config = dict(
    hidden_size=512,
    hidden_act='geglu',
    norm='rmsnorm',
    norm_place='pre',
    qk_norm=True,
    attn_scale=0.183,
    bias='none',
    tie_word_embeddings=False,
    init_std_up=0.0336,
    dataset='wikipedia_en',
)
Each number is 50 + 12 x the weight over its row's rms, rounded and kept within 0 to 99. Layers, rows and columns count from 0. The size before them is the row's rms in percent of the matrix's.

# k: layer 3 attention key, 512x512, rms 0.0726, rows 82-127, columns 128-191
# q: layer 3 attention query, 512x512, rms 0.0741, rows 83-127, columns 128-191
# v: layer 3 attention value, 512x512, rms 0.0875, rows 64-70, columns 128-191
# o: layer 3 attention output (transposed), 512x512, rms 0.0813, rows 64-70, columns 128-191
k82 113:73 44 58 43 55 36 44 61 41 75 55 58 50 55 33 61 60 59 45 52 46 48 44 36 43 45 57 68 57 50 34 49 57 78 53 35 56 24 37 33 59 57 69 44 61 60 61 41 54 46 61 39 55 66 62 39 58 60 60 53 43 45 26 84
q83 126:42 54 68 37 63 50 51 55 50 71 56 49 62 62 51 39 40 58 51 69 61 46 57 54 50 37 60 52 48 43 48 56 58 38 51 44 48 67 39 55 56 40 60 50 66 48 60 62 53 61 49 39 49 59 39 62 44 60 42 53 41 51 73 37
k83 120:57 43 36 42 54 33 40 53 30 66 63 36 52 44 43 52 40 69 64 52 35 41 42 44 51 47 51 58 48 65 40 49 56 53 54 42 54 28 45 46 61 52 52 68 54 57 56 48 57 55 46 46 57 82 54 35 58 41 41 65 38 51 44 61
q84 140:69 56 46 56 84 58 18 42 53 50 72 39 56 47 38 59 46 46 52 56 39 41 53 34 45 61 52 45 69 32 43 51 69 47 42 61 41 48 60 37 64 45 50 32 67 58 61 48 55 37 42 52 50 33 46 44 47 55 27 14 58 76 41 54
k84 143:51 56 52 57 39 66 43 52 45 66 40 35 58 51 52 58 67 60 60 43 30 52 36 55 29 29 64 37 49 46 48 78 52 57 50 61 48 38 40 96 33 40 44 28 60 54 51 46 42 57 51 71 46 69 45 47 66 40 42 54 68 61 60 51
q85 143:74 59 49 38 45 30 71 48 59 65 46 52 80 41 37 61 58 58 33 28 60 64 73 45 40 60 45 56 44 73 37 42 41 61 60 53 26 45 57 73 26 44 35 51 53 64 41 41 63 58 42 52 38 37 39 55 36 42 52 53 49 52 61 46
k85 156:48 55 69 25 52 53 50 30 58 50 48 61 72 30 46 37 68 33 59 60 58 65 55 53 52 55 31 46 54 64 55 59 44 39 28 65 50 68 41 72 60 52 40 53 35 50 40 50 59 44 53 55 59 28 56 64 43 58 35 55 58 61 52 49
q86 143:42 63 49 42 44 57 41 48 28 50 70 64 60 75 35 67 35 54 70 60 41 62 60 43 54 56 47 41 57 61 20 49 66 46 46 57 33 56 37 41 54 62 55 40 44 42 40 38 49 31 49 68 57 46 57 56 45 25 27 30 66 53 62 59
k86 158:60 59 77 33 59 61 49 53 58 62 30 62 30 49 48 73 50 51 54 64 46 54 28 51 32 36 50 44 40 68 50 55 37 38 44 58 37 38 51 75 57 46 39 50 46 56 46 39 37 63 39 55 44 61 45 52 63 21 56 39 63 53 48 47
q87 143:58 45 45 53 44 62 44 66 64 48 45 41 58 65 58 30 87 52 65 56 67 35 69 39 60 46 31 60 54 48 63 25 44 66 54 60 60 57 62 39 22 27 39 53 44 28 36 42 51 27 48 46 48 55 58 52 41 64 38 59 62 43 65 52
k87 160:29 56 59 31 42 53 66 53 62 39 60 64 53 63 52 37 64 62 59 25 50 42 63 47 55 52 46 79 45 36 40 46 27 65 62 68 47 60 67 35 54 55 47 61 51 49 52 46 64 41 36 34 64 73 52 50 37 59 52 59 39 49 43 51
q88 142:45 56 43 49 70 52 49 39 42 49 68 37 72 66 44 54 65 51 48 52 60 39 42 50 55 34 46 45 44 52 48 36 42 40 37 51 61 41 47 47 50 44 60 77 52 85 64 57 53 56 66 53 34 43 65 64 51 55 31 66 35 41 42 60
k88 155:21 53 18 54 58 39 59 50 26 43 53 58 49 59 40 51 48 39 50 43 57 49 66 41 44 30 29 60 54 45 25 43 39 39 60 55 78 60 69 54 45 51 67 58 57 67 42 55 57 67 72 57 34 39 54 64 49 38 57 65 50 33 38 54
q89 147:44 84 66 45 38 65 41 73 62 33 30 59 50 80 60 39 35 31 46 56 60 55 38 51 47 49 55 42 44 58 30 49 48 62 59 45 45 49 51 47 33 49 65 72 45 47 41 55 59 67 59 58 43 72 30 35 39 32 52 56 79 40 48 53
k89 163:51 86 51 38 36 53 85 36 41 49 30 57 47 50 31 40 60 46 48 45 52 38 41 37 45 52 54 49 71 55 38 24 45 45 59 56 29 23 59 28 34 49 60 83 52 52 26 41 76 68 34 52 66 56 45 38 39 68 51 29 56 52 63 47
q90 135:26 59 60 29 52 42 63 54 61 56 42 52 69 37 32 37 56 43 36 38 99 65 72 45 52 34 55 77 38 54 51 30 63 39 44 51 32 61 13 52 48 57 42 46 62 46 69 49 46 57 61 62 38 71 37 57 34 37 47 58 47 33 45 64
k90 160:30 77 68 43 66 44 49 56 68 41 56 42 32 37 41 42 47 63 36 29 65 40 53 49 54 48 61 53 43 67 66 23 39 59 54 60 35 48 43 60 51 48 38 70 49 42 47 46 36 51 42 65 53 45 63 28 53 41 45 56 59 56 58 38
q91 150:43 50 83 56 45 41 33 52 37 55 52 49 26 60 49 30 62 36 48 38 51 73 60 54 43 27 33 29 53 40 66 72 44 48 59 60 51 46 21 35 68 75 53 46 50 57 34 36 58 55 47 25 29 59 47 41 38 45 46 70 53 51 60 66
k91 171:43 53 66 49 52 59 35 58 59 44 61 49 40 45 54 43 46 19 47 45 44 60 40 35 39 69 63 61 50 43 40 65 39 25 39 52 65 67 41 59 65 50 40 47 45 53 46 75 57 54 56 66 42 62 52 60 43 42 27 56 52 47 55 55
q92 153:41 44 29 38 58 47 65 38 46 50 55 61 62 46 40 53 52 41 48 34 57 34 65 55 39 51 43 39 62 53 55 59 56 50 56 26 59 46 58 44 69 46 41 49 59 69 49 59 46 67 48 47 41 45 50 22 39 29 49 56 59 32 81 47
k92 166:33 43 35 36 51 26 70 42 54 50 40 44 61 52 50 59 41 29 58 41 52 50 38 40 48 46 46 53 42 54 38 60 48 53 58 15 53 48 40 51 42 52 61 57 43 33 50 56 59 60 42 36 74 39 52 39 37 49 57 48 60 43 38 46
q93 140:42 57 55 48 44 61 55 69 49 56 71 60 63 99 59 41 55 49 62 47 44 47 46 44 54 51 57 58 83 32 47 50 57 55 38 74 45 61 37 53 38 69 57 68 57 55 56 40 30 58 36 49 61 57 40 75 57 53 46 55 61 47 43 67
k93 164:60 59 18 40 38 67 41 53 36 77 47 50 28 59 30 32 50 52 54 46 50 66 61 73 40 46 40 38 42 64 42 59 64 62 58 32 49 64 56 57 59 54 50 50 39 58 35 68 32 57 52 46 32 62 45 59 72 60 51 40 55 65 49 52
q94 140:45 69 54 46 53 61 51 62 53 35 45 62 40 56 48 52 48 33 41 57 46 44 46 46 71 57 46 39 57 67 48 60 29 51 54 40 58 54 47 46 43 42 64 62 58 42 37 39 62 61 29 47 37 64 57 43 39 59 76 49 61 46 31 41
k94 158:61 53 57 64 43 69 28 49 55 37 64 43 59 77 75 69 27 23 58 82 78 50 61 24 42 71 58 51 59 53 49 38 47 69 45 52 45 23 54 72 35 46 66 80 49 49 55 60 65 68 44 42 56 46 55 45 61 44 56 58 57 53 42 39
q95 146:43 43 38 35 62 84 54 49 55 21 48 46 48 54 36 56 54 65 41 40 57 69 30 58 46 37 65 55 56 44 43 53 59 61 67 44 75 58 42 39 40 48 44 52 38 42 47 48 45 41 53 44 34 68 54 58 65 64 63 60 58 48 43 39
k95 164:40 70 49 26 55 61 59 65 54 51 42 39 35 36 38 44 41 77 44 58 65 51 17 42 62 40 56 45 57 53 56 52 59 50 44 46 52 52 37 70 38 61 62 48 32 40 75 40 70 48 53 54 49 50 55 48 53 64 34 43 50 59 60 32
q96 054:57 59 55 74 45 53 50 49 43 74 29 47 32 62 41 43 50 47 46 52 52 37 85 27 35 47 42 63 49 48 44 57 38 33 25 27 52 66 43 69 48 49 51 38 22 47 53 50 55 45 50 53 38 36 41 56 41 61 67 53 41 34 56 53
k96 047:53 59 41 52 70 43 51 40 62 56 52 49 55 46 56 65 40 48 38 42 36 32 53 68 44 62 39 17 47 68 55 57 69 59 57 37 57 67 37 26 46 31 48 55 21 61 53 70 34 60 74 29 44 54 44 65 42 57 39 54 44 37 47 56
q97 054:62 45 49 36 37 48 49 31 52 56 47 61 62 61 50 43 48 59 45 45 62 23 50 38 65 38 51 49 53 50 47 70 49 41 42 31 59 65 44 48 51 59 51 82 55 55 55 80 39 45 76 21 43 69 55 41 48 51 61 40 62 70 51 51
k97 045:38 53 68 50 55 48 54 60 74 67 63 34 15 37 72 50 46 61 52 71 65 44 56 60 39 43 54 58 40 57 39 64 65 46 58 66 60 46 67 71 41 33 50 45 46 39 38 71 45 61 55 59 42 46 56 66 54 56 48 59 50 50 62 36
q98 058:38 43 30 68 36 43 37 50 54 50 56 47 44 33 39 35 45 65 40 50 50 60 70 58 60 46 29 47 40 44 71 40 35 45 57 38 26 63 62 64 45 22 41 61 52 34 51 47 55 67 50 48 32 33 60 43 60 55 58 73 37 37 64 48
k98 052:48 83 91 39 57 47 45 51 40 55 66 69 26 48 57 35 61 48 64 57 43 61 47 25 33 38 44 50 70 48 56 73 73 50 51 31 45 61 63 47 52 49 54 68 40 53 33 58 46 47 38 40 53 59 24 47 51 51 52 42 53 53 40 54
q99 054:59 28 48 52 42 41 50 68 56 27 35 48 60 52 67 48 51 62 44 55 58 50 45 52 40 38 53 43 61 46 44 57 65 40 35 70 40 54 61 55 38 20 70 57 52 46 58 51 75 44 49 54 40 73 57 42 55 59 64 52 68 61 37 50
k99 048:37 68 58 54 38 50 43 37 55 57 50 56 37 55 35 48 35 50 52 52 23 18 51 44 51 54 49 44 47 25 72 25 38 50 58 57 47 50 58 59 65 36 40 52 55 43 56 40 31 33 46 49 59 71 58 53 59 56 49 47 59 42 44 60
q100 056:62 39 46 46 44 47 81 56 46 60 62 48 43 59 64 60 44 51 57 69 40 54 57 41 36 57 34 59 53 54 45 39 66 33 33 64 55 63 46 40 61 40 52 64 58 54 49 72 44 55 80 45 56 57 67 49 58 43 44 44 57 45 49 13
k100 047:64 40 69 64 46 35 36 51 39 31 38 45 62 48 32 64 49 60 53 37 67 64 58 66 51 45 31 58 38 49 42 64 59 50 49 50 55 64 43 38 47 48 61 62 40 51 34 32 42 51 50 47 47 56 48 45 53 35 59 33 63 46 47 49
q101 058:49 48 49 60 47 59 52 51 49 69 54 55 41 64 70 33 68 35 54 49 61 51 53 59 55 56 35 49 61 28 55 61 58 60 60 32 66 56 61 42 43 41 50 58 34 45 42 56 32 76 29 73 60 48 55 57 55 71 65 80 47 50 71 67
k101 050:47 27 46 62 60 52 51 60 61 63 54 58 53 65 65 70 50 57 49 54 57 40 60 70 53 84 40 39 62 61 50 53 40 56 62 61 60 57 58 35 45 44 48 67 41 37 39 41 24 32 46 61 42 58 31 56 52 53 47 53 45 64 39 32
q102 059:63 34 53 35 61 54 46 63 61 82 48 35 28 42 44 23 31 46 39 36 70 50 56 45 52 66 41 11 53 21 43 43 52 53 45 42 46 56 47 38 57 52 62 43 54 59 63 50 28 53 62 48 55 61 49 38 33 58 37 39 53 45 67 48
k102 049:47 49 62 62 42 48 53 53 47 40 49 77 57 44 52 39 59 47 55 41 40 49 47 44 33 61 63 48 54 77 49 39 47 47 50 53 60 33 51 37 30 52 45 60 42 44 38 52 76 50 67 78 27 51 53 68 64 58 69 56 50 44 28 59
q103 059:72 40 30 44 77 53 39 72 43 45 52 28 69 75 57 65 82 47 28 47 54 37 48 45 55 53 53 37 71 44 52 59 39 47 34 44 48 38 41 42 39 39 54 59 37 29 42 42 58 56 47 52 38 46 31 46 47 46 36 55 48 40 49 46
k103 050:41 65 81 78 39 46 50 61 50 46 52 25 34 57 69 40 53 34 48 27 41 61 52 41 41 44 58 58 50 65 49 41 58 75 47 60 62 42 55 51 42 48 62 49 63 61 51 55 50 38 47 27 45 43 32 51 45 30 58 66 52 53 58 52
q104 059:59 46 49 47 53 41 49 50 74 53 47 51 40 63 57 75 47 51 41 55 48 50 49 58 41 48 33 46 41 69 36 41 49 46 69 79 57 52 64 40 68 49 64 38 44 51 50 55 53 50 37 51 36 38 46 53 49 52 79 52 53 60 49 42
k104 052:42 50 40 58 53 56 24 54 47 62 53 59 37 39 38 50 53 31 53 59 58 56 45 51 61 67 51 55 63 62 62 43 54 43 65 53 53 37 49 42 19 58 47 65 32 66 56 55 61 60 54 38 24 62 76 56 46 48 31 41 49 40 58 49
q105 065:50 45 46 49 39 49 44 41 63 37 53 32 30 46 36 43 53 58 60 33 36 86 43 52 41 21 48 46 38 65 53 48 66 64 67 32 36 31 34 56 50 62 55 48 55 62 36 52 42 47 42 34 52 64 44 44 29 52 47 62 56 32 58 33
k105 053:62 51 70 44 50 58 43 46 38 73 18 49 49 41 44 71 74 53 54 51 56 31 62 55 35 42 55 64 37 38 58 74 70 40 33 45 63 49 52 54 49 56 52 79 48 60 55 47 49 51 47 38 65 54 66 83 62 54 41 39 63 65 43 52
q106 060:57 54 55 73 51 41 48 61 47 65 67 58 31 45 48 67 38 29 44 57 54 34 41 44 73 38 53 47 39 39 37 47 51 35 49 63 41 34 49 30 61 61 68 36 52 44 48 75 37 33 23 59 68 55 48 70 62 27 33 54 59 42 53 40
k106 050:40 50 49 34 37 43 57 24 39 22 45 70 36 67 48 31 52 59 33 55 66 48 44 51 48 63 35 47 69 69 51 55 58 40 25 46 33 57 55 58 45 42 62 64 55 57 43 40 51 66 52 65 53 40 54 53 67 59 37 50 26 54 41 46
q107 066:47 57 38 58 41 45 49 54 35 24 45 44 57 42 46 66 46 46 64 61 54 82 79 43 43 35 58 43 45 65 38 32 55 51 63 50 56 48 34 38 51 46 64 45 37 52 48 53 62 53 33 51 63 61 76 69 50 46 31 47 67 72 40 31
k107 055:51 59 40 40 64 53 45 39 68 50 45 39 52 47 50 69 48 54 54 59 59 45 42 57 42 58 58 44 33 44 48 52 40 41 53 30 69 48 45 31 56 49 47 30 58 68 41 37 57 47 33 46 45 58 55 44 68 59 26 42 68 37 56 48
q108 077:45 65 65 39 56 56 43 65 54 44 32 50 56 41 42 40 47 69 62 45 41 59 42 52 42 19 56 60 47 57 44 35 64 50 50 54 71 55 44 57 56 81 45 48 41 71 45 51 57 18 47 40 36 45 70 35 59 64 76 17 65 48 67 42
k108 058:69 48 54 42 70 58 57 48 48 65 56 52 68 50 31 49 59 45 33 59 48 39 37 57 50 39 47 40 61 56 68 53 51 21 39 44 48 51 26 65 66 49 34 63 48 74 41 37 55 40 29 53 41 49 51 49 53 58 39 35 43 54 59 51
q109 072:33 34 76 14 65 41 53 37 59 64 56 42 34 62 69 18 42 32 41 47 50 28 30 52 61 47 40 35 62 51 51 44 56 61 47 47 31 55 74 72 39 62 65 77 59 40 36 60 61 46 47 59 26 54 30 61 47 67 65 49 55 50 55 52
k109 060:43 37 66 50 54 60 59 57 57 51 59 58 55 45 53 35 52 64 33 50 68 13 47 56 73 55 40 68 62 62 59 40 60 47 48 62 62 45 43 52 71 32 56 40 65 36 61 62 43 67 52 57 41 46 50 63 38 53 44 63 41 68 46 47
q110 074:61 47 40 48 55 57 41 40 51 44 66 61 63 30 49 61 52 63 41 50 58 65 47 53 41 42 71 60 36 44 46 44 58 32 57 50 50 45 38 48 58 52 50 56 58 54 48 61 54 50 45 36 42 50 43 40 41 49 55 48 44 48 54 49
k110 070:77 52 30 36 48 63 33 42 50 44 47 60 63 37 39 51 50 53 40 57 64 54 57 46 50 35 66 48 71 65 45 31 53 48 35 30 44 47 28 50 53 57 42 48 59 63 57 54 68 50 52 47 36 56 49 52 53 58 31 57 43 43 43 47
q111 095:45 43 46 58 64 29 38 67 47 53 36 79 39 60 59 39 44 73 48 40 36 35 46 52 55 36 38 68 47 30 55 52 64 53 38 40 51 36 56 50 45 47 43 43 49 45 58 73 57 54 60 54 56 48 72 51 59 60 44 46 64 74 44 48
k111 068:32 39 60 44 63 67 71 58 22 62 46 44 58 59 52 42 45 37 45 52 51 35 61 54 24 65 26 45 47 42 65 55 56 51 34 27 57 52 46 47 57 66 58 37 49 41 61 42 32 34 49 47 48 44 59 41 41 54 45 72 46 65 26 61
q112 077:55 38 48 63 32 47 39 50 62 65 49 36 60 36 37 52 65 39 46 84 66 45 37 38 33 61 60 42 53 37 67 52 59 54 46 47 47 65 51 42 55 47 30 39 47 62 28 49 41 51 50 63 68 47 29 44 33 54 32 43 53 34 47 70
k112 072:50 42 52 48 51 41 36 74 39 62 40 45 52 42 51 34 51 56 52 54 60 75 47 41 41 45 47 49 40 53 49 35 42 60 45 30 39 54 34 50 48 50 28 47 81 55 50 32 46 61 36 54 59 61 69 38 18 69 45 66 37 42 46 22
q113 087:44 27 60 64 50 49 60 46 58 57 37 59 46 54 58 57 45 62 49 34 60 36 44 48 22 44 59 28 47 60 43 68 60 64 39 62 50 52 47 61 48 72 72 49 46 55 60 56 70 28 74 60 48 54 47 45 55 47 21 47 51 51 45 69
k113 083:35 57 74 58 42 47 47 44 73 61 41 68 45 43 59 38 52 85 58 41 45 51 51 70 53 43 48 65 49 54 49 62 65 70 55 54 39 60 56 50 48 58 54 40 60 46 55 64 59 44 52 66 61 54 44 39 66 38 47 57 35 38 46 62
q114 097:48 53 54 32 43 54 42 50 33 50 63 44 48 50 45 39 60 32 71 65 44 52 42 48 65 49 18 49 45 39 49 62 60 46 66 52 57 48 55 51 46 42 43 39 55 44 42 49 44 26 48 56 65 44 76 68 60 49 49 45 61 62 39 41
k114 108:36 31 49 63 74 20 38 58 40 72 39 46 34 60 61 60 54 38 56 49 23 64 63 37 36 47 35 42 73 53 53 66 32 56 73 45 66 48 50 49 40 52 25 56 50 59 40 33 51 57 60 38 55 68 51 42 51 55 57 46 32 49 35 44
q115 121:51 56 51 56 61 38 42 47 44 46 42 47 60 60 52 47 47 81 57 32 67 56 45 62 50 58 59 62 54 35 38 34 36 66 51 55 37 75 55 57 78 36 75 63 69 37 56 53 57 55 63 54 43 58 41 40 47 67 48 60 35 50 28 51
k115 146:64 50 74 38 58 59 61 35 44 66 38 62 57 55 21 44 34 49 48 40 46 42 35 58 65 51 61 65 28 53 49 46 61 37 38 51 36 61 16 59 57 36 71 45 47 67 66 31 52 34 50 47 48 65 37 34 54 62 31 47 37 47 48 58
q116 135:48 53 47 32 42 49 47 60 37 56 61 33 41 44 48 66 73 44 41 56 50 55 43 33 33 40 48 73 66 42 60 46 43 54 66 33 48 70 31 66 62 36 41 52 46 57 70 49 53 39 48 44 41 54 35 60 38 45 60 26 38 52 53 62
k116 150:42 40 35 61 45 53 39 51 53 74 63 69 33 24 48 49 53 27 55 39 52 37 41 31 51 47 42 54 34 54 52 45 39 44 72 45 40 53 48 61 70 71 52 40 31 41 63 33 40 29 46 58 48 53 39 55 31 78 41 57 45 70 67 37
q117 143:65 43 46 53 39 41 39 57 39 46 55 58 52 63 44 32 72 68 31 27 45 47 31 43 65 43 63 40 52 48 25 56 53 21 46 59 43 45 66 61 42 41 44 39 52 69 56 52 68 42 33 58 57 61 47 50 53 65 48 50 37 62 49 60
k117 157:62 61 45 63 52 34 51 37 45 49 61 37 66 43 62 53 31 68 42 49 65 63 61 48 54 75 58 65 42 49 39 37 38 46 67 34 51 53 50 62 63 58 49 58 31 53 39 40 56 45 59 44 36 30 66 52 47 49 48 50 39 64 61 67
q118 148:42 48 45 48 49 52 48 27 35 41 69 43 57 79 53 53 64 48 71 51 37 55 52 44 52 59 50 47 38 45 46 43 76 55 55 38 72 48 36 36 72 76 58 50 66 43 53 51 54 21 52 61 50 53 52 21 27 59 56 63 51 28 51 39
k118 166:48 48 60 60 37 58 44 61 56 75 54 54 54 42 50 62 61 45 38 45 60 43 63 67 48 48 41 62 41 53 57 60 77 49 51 47 62 32 59 55 68 65 60 56 63 62 37 51 65 44 46 64 64 38 41 41 55 42 67 29 57 42 59 49
q119 147:36 38 38 59 58 45 56 50 42 25 19 36 47 31 26 36 64 34 37 50 71 58 51 42 39 57 45 64 41 41 60 50 44 44 34 57 19 45 61 56 57 72 26 28 43 68 54 60 59 35 48 83 78 33 30 27 47 43 66 23 44 59 48 65
k119 160:06 39 55 45 43 43 53 69 50 49 41 65 76 64 35 62 47 48 55 40 61 53 37 53 38 45 30 42 45 59 50 53 23 48 44 29 28 48 61 55 50 48 54 54 29 52 32 32 45 47 46 38 47 59 49 48 39 53 39 45 53 51 36 45
q120 141:48 52 35 63 67 30 40 39 66 52 57 54 51 61 47 46 52 60 54 31 53 56 61 57 54 51 57 64 78 43 55 52 36 64 17 57 49 54 31 60 58 59 53 46 49 53 60 34 59 64 67 51 55 33 55 44 49 72 54 66 41 44 61 46
k120 160:48 58 66 57 40 60 39 37 35 38 52 44 60 52 48 53 51 28 42 51 53 29 60 71 48 59 58 39 29 61 39 50 59 71 42 38 30 68 36 67 48 52 56 24 33 50 59 46 33 33 51 48 30 50 56 61 68 63 58 38 28 58 40 55
q121 151:66 26 46 72 52 41 36 46 76 66 53 76 43 48 34 15 41 40 58 65 30 57 55 68 71 38 45 57 45 32 55 56 32 52 84 35 79 36 45 40 55 32 48 53 66 54 54 44 77 44 54 45 59 44 64 48 37 51 49 55 52 46 42 39
k121 166:56 69 50 78 41 62 36 52 51 55 37 57 62 59 64 28 42 54 43 43 43 47 55 47 66 68 51 40 46 57 49 45 46 39 59 50 67 54 59 46 58 44 51 44 39 63 51 67 66 51 75 40 48 55 57 52 37 39 45 58 59 47 44 54
q122 142:43 37 39 52 31 51 64 43 57 45 55 23 40 40 55 57 57 56 47 51 49 58 44 55 42 54 28 50 45 46 63 43 53 57 55 52 49 60 26 49 50 48 42 70 40 39 41 58 62 57 51 68 50 31 44 70 56 61 40 44 47 43 58 46
k122 164:40 56 48 62 42 54 43 46 43 54 45 42 40 34 66 34 41 24 42 34 38 42 65 56 59 54 44 53 49 36 56 41 48 55 56 47 50 40 47 58 42 55 50 55 46 40 67 25 52 56 62 56 56 47 52 63 63 52 69 52 61 66 56 41
q123 141:56 39 40 46 59 43 55 41 49 59 50 55 52 29 49 51 46 73 48 84 44 48 57 50 67 45 47 63 51 50 79 47 65 66 46 34 69 59 68 60 67 18 62 66 52 64 63 49 37 48 58 58 67 48 54 43 47 32 54 69 36 52 54 59
k123 158:35 62 52 44 80 42 55 46 31 45 59 60 62 61 33 45 59 68 54 44 28 36 66 33 42 51 50 53 36 44 54 39 51 51 62 35 50 40 66 68 59 39 34 75 50 41 36 31 32 56 39 62 55 51 40 38 47 26 59 50 17 36 51 41
q124 151:42 58 54 45 33 45 41 54 65 49 57 35 52 54 57 73 51 40 45 59 46 57 38 30 49 54 73 46 51 52 51 62 42 43 43 69 55 36 42 22 58 45 47 44 51 59 48 44 46 52 46 62 65 57 45 64 52 38 69 61 58 51 51 54
k124 167:62 39 41 52 47 38 43 68 44 50 47 37 49 60 54 44 38 44 88 61 37 45 44 71 29 57 58 51 60 38 30 62 69 65 50 59 48 72 52 55 35 53 54 43 44 66 61 61 59 37 32 39 80 41 52 45 36 37 56 52 51 49 60 61
q125 148:52 48 51 44 50 55 62 49 97 42 34 56 58 61 50 36 47 56 66 60 49 39 45 66 37 78 61 70 50 45 45 55 55 65 61 42 40 37 48 51 69 51 43 36 72 34 42 50 62 33 57 66 34 34 64 42 55 67 39 57 48 47 54 42
k125 170:26 40 58 32 62 47 42 65 40 56 36 43 45 73 44 58 58 49 62 60 33 45 54 38 36 49 47 31 54 56 82 49 50 62 50 36 42 40 65 50 38 48 56 44 44 41 63 40 39 41 47 45 56 44 68 42 51 81 56 28 55 65 48 65
q126 143:46 44 52 45 46 44 37 50 51 40 47 50 29 58 24 49 53 53 67 66 32 49 46 39 62 52 44 31 36 69 62 35 46 75 33 64 51 35 49 63 46 50 56 51 67 45 52 59 48 61 36 52 70 35 47 61 45 49 35 64 60 49 40 46
k126 163:53 66 59 52 46 44 25 56 52 42 35 58 70 56 69 50 36 58 41 51 40 46 70 51 41 57 41 53 55 39 46 67 42 58 72 43 35 57 62 57 45 61 62 63 46 29 35 47 46 65 33 60 50 77 34 43 78 42 56 46 50 56 41 54
q127 135:35 48 49 46 72 46 49 54 35 70 49 61 42 50 42 61 19 37 58 46 43 54 53 49 45 44 31 52 51 55 39 79 52 52 32 57 42 42 56 44 65 34 54 49 55 50 67 41 32 40 66 75 61 56 74 61 53 19 62 54 46 52 33 31
k127 149:63 49 44 38 74 61 40 44 35 51 49 43 83 60 40 53 45 39 51 94 51 45 31 51 30 49 30 40 57 54 45 55 71 35 49 39 62 57 50 66 65 39 65 66 58 26 51 50 21 39 59 62 71 33 53 45 39 51 49 48 49 57 45 32
v64 115:70 55 56 41 42 51 57 46 86 39 34 30 55 47 34 66 46 46 51 66 47 35 50 52 41 25 53 38 28 44 49 64 44 53 63 71 71 55 55 56 62 64 59 52 42 40 56 53 59 42 43 30 76 37 47 69 44 57 44 43 33 45 10 39
o64 114:49 69 55 43 51 52 45 40 51 39 56 22 51 61 66 38 61 50 47 46 48 54 64 54 84 62 54 49 49 32 49 41 72 51 48 51 45 53 67 48 58 47 64 46 51 69 43 40 54 61 53 30 40 58 67 43 41 53 60 65 37 42 67 63
v65 120:52 64 59 36 49 24 56 55 41 59 52 49 64 58 20 48 43 61 55 42 36 39 27 34 50 63 42 73 43 45 49 32 53 32 53 39 38 52 46 36 52 76 54 38 48 47 48 50 36 37 60 69 59 71 57 55 40 52 54 52 51 51 40 44
o65 119:60 37 35 60 53 63 38 36 74 56 62 53 40 44 48 52 46 44 41 65 55 61 49 54 64 55 79 70 57 70 39 41 46 67 56 39 50 73 59 57 60 69 48 70 41 49 58 33 49 67 57 53 35 47 55 44 49 40 55 59 53 40 68 46
v66 131:39 23 54 58 53 49 87 71 59 44 38 50 63 54 56 39 36 56 61 51 48 45 74 62 44 51 53 57 55 53 61 55 49 62 47 67 54 64 63 46 38 74 39 57 54 61 47 52 34 54 43 40 42 59 51 53 62 31 29 42 58 56 41 42
o66 131:43 74 49 51 75 50 30 32 43 53 57 51 32 32 42 54 61 43 27 48 58 59 39 60 37 34 38 36 48 51 51 43 40 41 62 57 61 76 53 57 44 44 56 54 36 52 49 39 65 55 26 60 68 57 60 41 35 69 49 53 47 35 56 19
v67 120:70 75 51 51 41 51 54 43 52 47 50 38 52 63 55 60 55 33 46 42 42 45 59 68 69 74 56 21 62 43 49 51 83 67 52 58 56 51 51 35 39 60 59 46 40 65 63 49 58 34 58 55 56 42 46 64 41 34 59 51 48 54 26 39
o67 123:75 59 36 60 43 29 39 37 59 40 65 46 25 19 57 36 40 55 35 46 52 53 34 47 40 43 63 59 43 50 49 56 54 51 50 47 41 39 57 86 46 37 26 64 47 37 46 49 42 47 59 67 48 47 60 67 49 45 54 55 57 38 62 35
v68 117:64 46 45 63 29 35 50 53 51 55 55 80 60 43 56 32 54 34 35 69 46 44 55 51 55 38 60 65 54 45 54 52 48 52 29 59 50 41 38 20 17 52 60 52 43 23 23 45 65 47 51 47 69 25 54 63 68 34 64 42 63 74 67 53
o68 120:62 58 37 56 59 64 52 49 45 52 35 59 47 88 53 49 47 57 41 51 61 35 42 50 57 24 27 40 43 42 76 53 64 55 44 56 60 38 55 71 64 40 13 45 86 69 49 29 29 48 48 43 42 61 59 38 33 45 49 47 35 56 57 23
v69 116:49 50 38 48 77 44 36 52 35 36 47 53 58 38 54 41 72 58 64 57 71 68 62 59 65 34 57 65 37 39 47 62 58 10 58 52 39 34 54 71 52 51 35 71 52 31 67 39 53 65 48 50 59 57 61 45 42 49 50 49 52 50 40 55
o69 117:38 45 41 50 31 46 62 47 39 44 52 50 59 56 34 63 47 52 41 55 45 58 51 33 36 55 45 35 62 55 64 47 46 61 56 33 39 52 62 47 46 39 57 50 35 58 46 64 58 32 40 54 56 48 47 48 74 46 65 51 47 56 45 52
v70 120:44 61 56 38 68 53 66 25 46 43 53 65 54 38 67 57 44 51 56 39 38 63 44 21 63 48 51 45 48 74 53 50 40 38 48 29 46 62 37 43 21 79 50 59 54 36 38 48 44 59 43 63 39 27 66 30 51 55 40 31 55 50 77 54
o70 120:31 60 64 44 50 40 56 43 58 45 53 54 36 55 50 35 59 49 60 46 53 51 56 39 44 47 63 37 58 53 43 67 58 47 40 44 50 37 60 45 67 45 49 36 38 64 38 06 59 57 60 58 56 39 45 66 43 49 41 44 50 68 31 70